{"num_hidden_layers": 9, "hidden_size": 320, "num_attention_heads": 5, "num_key_value_heads": 5, "head_dim": 64, "intermediate_size": 832, "vocab_size": 6405, "hidden_act": "geglu", "norm": "rmsnorm", "norm_place": "pre", "norm_eps": 1e-05, "positions": "rope", "rope_theta": 10000.0, "rope_fraction": 1.0, "qk_norm": false, "attn_scale": 0.125, "bias": "none", "tie_word_embeddings": true, "parallel_block": false, "init": "orth", "init_std_qkv": 0.0277, "init_std_o": 0.0343, "init_std_up": 0.0396, "init_std_down": 0.0396, "optimizer": "muon_variant", "learning_rate": 0.0107, "lr_mult_o": 1.16, "beta1": 0.95, "lr_head": 0.00984, "warmup_steps": 200, "schedule": "wsd", "decay_fraction": 1.0, "decay_shape": "sqrt", "final_lr_fraction": 0.0, "batch_tokens": 65536, "max_seq_len": 256, "doc_mask": true, "train_tokens": 292100000, "max_steps": 4458, "dataset": "wikipedia_en"}
Each number is 500 + 50 x the weight over its row's rms, rounded and kept within 0 to 999. Layers, rows and columns count from 0. Numbers have three digits each. The size before them is the row's rms in percent of the matrix's.

# layer 2 MLP up, 832x320, rms 0.0396, rows 431-442, columns 160-239
100:503568495496504521603476494462517493496491493453584499444493476540502507529524578481600467438512479542510530488549512411441394525464432446557548438502477516529473506450541473479498466583498595572549442539525445545429554572435511487460530476
094:536534496448566484471516579523422475456592529538508473563550440522508559537459595579514452516416599505470475442543545476466467450595460453412486495507607488488546553534505480487484505469442484451528525504478458514474485479490535488503569541
104:555478584583503580580475525475473461431519476462480496516535518475499548581482466575482419538437507484505555576470506574518478514487465441558491578472414563545514501489507322430489572385489514388505618456597421441529526492556431542478548471
097:580542378459486621504533606535508484510468468459532419426480547413475486569552467542412510452494558552565423550552394504484466469525544455542572512517481468455475468495439466502464496533552464459435415371510443451486497456495500544500454444
105:536571483486418519491532488486466493483570483497418567508510417459520557502466491509566508584489494494527584534532519485484499425485437465488533478469516501508509589532499567592433453509488567539408443449438503554506430493439513513475502518
092:553549477489448526463380530473468484556531463506488554555497536514558471568481468374462493537504497577527467494550492516527461388548377478465466418487485460474495484520534519423502533414550443475395612583477462582424461500558500515454543553
102:536499404431516523476505508567490437485496502403428493526493496494558469487478479503522526420473466599455440588553604465379592544531523534498396479504472426438469455483393423507503451532495465575535514432486576521484573476371473479508496509
102:531446447579507498466600382461543497526547539442595492485495467589472470475472499518454458504470495579525442541538507573540522543514427604537504479431453579552528498498427448422484465548468563471577540481585510509578642462411490465512471562
107:445509536519487511528507524520498598404547474493499534506466558462422558435618522476537525481456561440504535469496474534443463515455490462596550463440560548475419510567681522532536484511439483428512431539563593531526531496525439419440541498
095:472519537527389586571435452514544549486502516542431547546521533445520499527476484486575449497592481450453459516358590507574532493516532477433483486442484524509556480549567557567463487554426473578477541525510531590448466455498442434470550510
103:497546528550500508496500567506448547530455563505519611582454359586497522476426438511401629482520443527419478471550372606558462527542435545545443545505515393601472591524528526488567575484576469484431527507448510471523442508570591485574505608
099:492441458595480449560579413483525591597542580535512413479376471541488561450489444419472384451526525516432431453562489541459467496473610466452396523601566538536480451585480499516537519424409535419516529432496446546445547488602444475521540533
# layer 2 MLP down (transposed), 832x320, rms 0.0396, rows 431-442, columns 160-239
103:499488619479462495438575482518490492518478420523458490547414483427549450532488468542400515461548540501500454496485473598434583594554525541455370557454509480545435475568435459581442515485535403497441500456471458528475475451533463450543542489
100:497455476459540463553518504528480509520486525472496467504600546392534454558465389435497499462509423486523501478546502486474590556507420568570579456537453524603556384464565442468509496563526521531449483503443461490462562499494546505544399495
104:509470464417513466458571508626538552471525574500549515505537499467498543479501536376488568505529457533443406471487487459518511464567568543426521479548505422511508473524461520474472355484598525549364468551439488461511381526549587406492440543
099:432422660547506437555532408465496543482616589504473535503525395552515484492482474518531492533518447402450475453420539565553500555509487535494414562469476477513523574593562539549560532454513545529584549589481561546467451526483463472502486569
106:467560543562555544562638461468524451470411408521507541529476439441471423460529499527463434527477466472506496544439445451564571533514496470552500476511447525597497473538453490518495495479372549487590482562507553540531470497515491490444490485
093:437450571519456480525614443557555539490421534518466462499531454487431463428493505609549536445504533413495542604460464559515517615476561541483511539539538538496482590479508517545471475592484503528589369470527477407579505478449503498542472442
101:495472583570428553500565456464498501498544499593513570489499401520453482462494508545460419538544511435525521461457403601615528557546424513468560495491483593523534577503567452534554593555500501551544478559507426442450444526662503511498535508
100:455495520416483599498459592557441538446427507526382511457436571436545507502458479504511514512569575413418529475434534400496488471548592459524519538560523444444554556502520515545525551546530545535509508505478465470486446577501517502538521454
102:514538553539448533501547514517498405475515405463583506522449497486479528439565432524417435586516453500549490447536462540477514494512572468531483512497524545545570358541427485492588505522522491532539559587487472524411505498531457537543507444
097:535475495525538487539418505531488426515545481511524455496542450565525472481483486574511404547514455478519558499435468488470556527578423604571561529517557504570502550444506588520586515475536466410445471477486485517424564456479484575571426455
099:443445488493526459584574503537476453578530497558542389465641491359517545567548636427442448486558527477516444504513513489484505457455505546536546386529436634478477482481486449457538460594591591525516504411549508624519487483467458503484534487
103:517543518468548538513447536463469407477513511519512548513639452574493458561508546455531566462501436501469593519402492424529562459547336607484523464448585450501537483488494416482497565501456525551567456538559493472492472525478485493521508498
# layer 2 MLP gate, 832x320, rms 0.0396, rows 432-442, columns 160-239
098:485485483552500436547491500502464432575417518486489489446542498390552427526483358507509522454560465448516512502503498545400571509462489611585483494481363584548533461482590479514555445617562455560488493539481526509575583478529491489533432494
106:439511547480452482366494481563499459524496475592556460423477386465466477373424512532516509534547484446537558466516547467487430459400467500509473472511533458506481440427455474475538484572422433442540529504435546496558551545457568480471530381
095:415451559469445495586490491527423418512518544434464439497524369527597541488546452537579435471535438464576534537439538428460469508583462480505524475526541526480569484413527526500633471479530496523535452404524559545459444503441517424497459484
109:458417507522548543483532509471559444443485467554553562546525514526457478461516442490439496513439467489536426477398478487529542495494538503558552477473494562564462525450506518461591514528477474463563501510482534439482585493451517469515565484
083:429434516494516485531486501534584556497413493435463476509476529500447517380561540526504561479460535497495510605461447606602524564490539487492545507542529484504428543529507483535545473550460494550494442503531413444530547476445473523491401448
101:571437565609556568512563483522515574489527538548477514469459426498512436467465546466478473549512479526485548454454506581515589620492428511456496568462590493427598528526568549439490496566529514565544588530440451456490461487524417581501536545
098:419549511449502580536470569589438536508500553432522518547505452514501535482405529480523499465477509522544429428442568449530529556553468495522563447474485503448570429453588534408490459579542550546554536466498523483574443381467499493497497518
101:419538493537484482563479557435521472521445522556447531475546606549575410531490452527448553524384567520547503450519539569543484509429500484482534591487467562498444604447483477466497518394453546579547560472400463559514563566562477426500460509
101:530462561440471483534459502442546481419488508545578543544448489489500447524455545483500518435546549464560472403403479514548515519500521451427518443402572547521497475536482564619390546498428551542478470525481515539448443485459481511415586512
103:456472543464663439528526418519381411493538547526487419415501508495440500516570551437550462485516526513483461654523558545509594570587459538468552530440492550416518463384492537500507424527444473453604505449537500516414490571486531513430466475
101:505497517474525529470456506534517450499464553552498639532571435543471486600454540483534587523410524416507568516532483447514510521523483534562560505440560489548510495447586580516472578584481452639494498425547436533501484426428534565496551452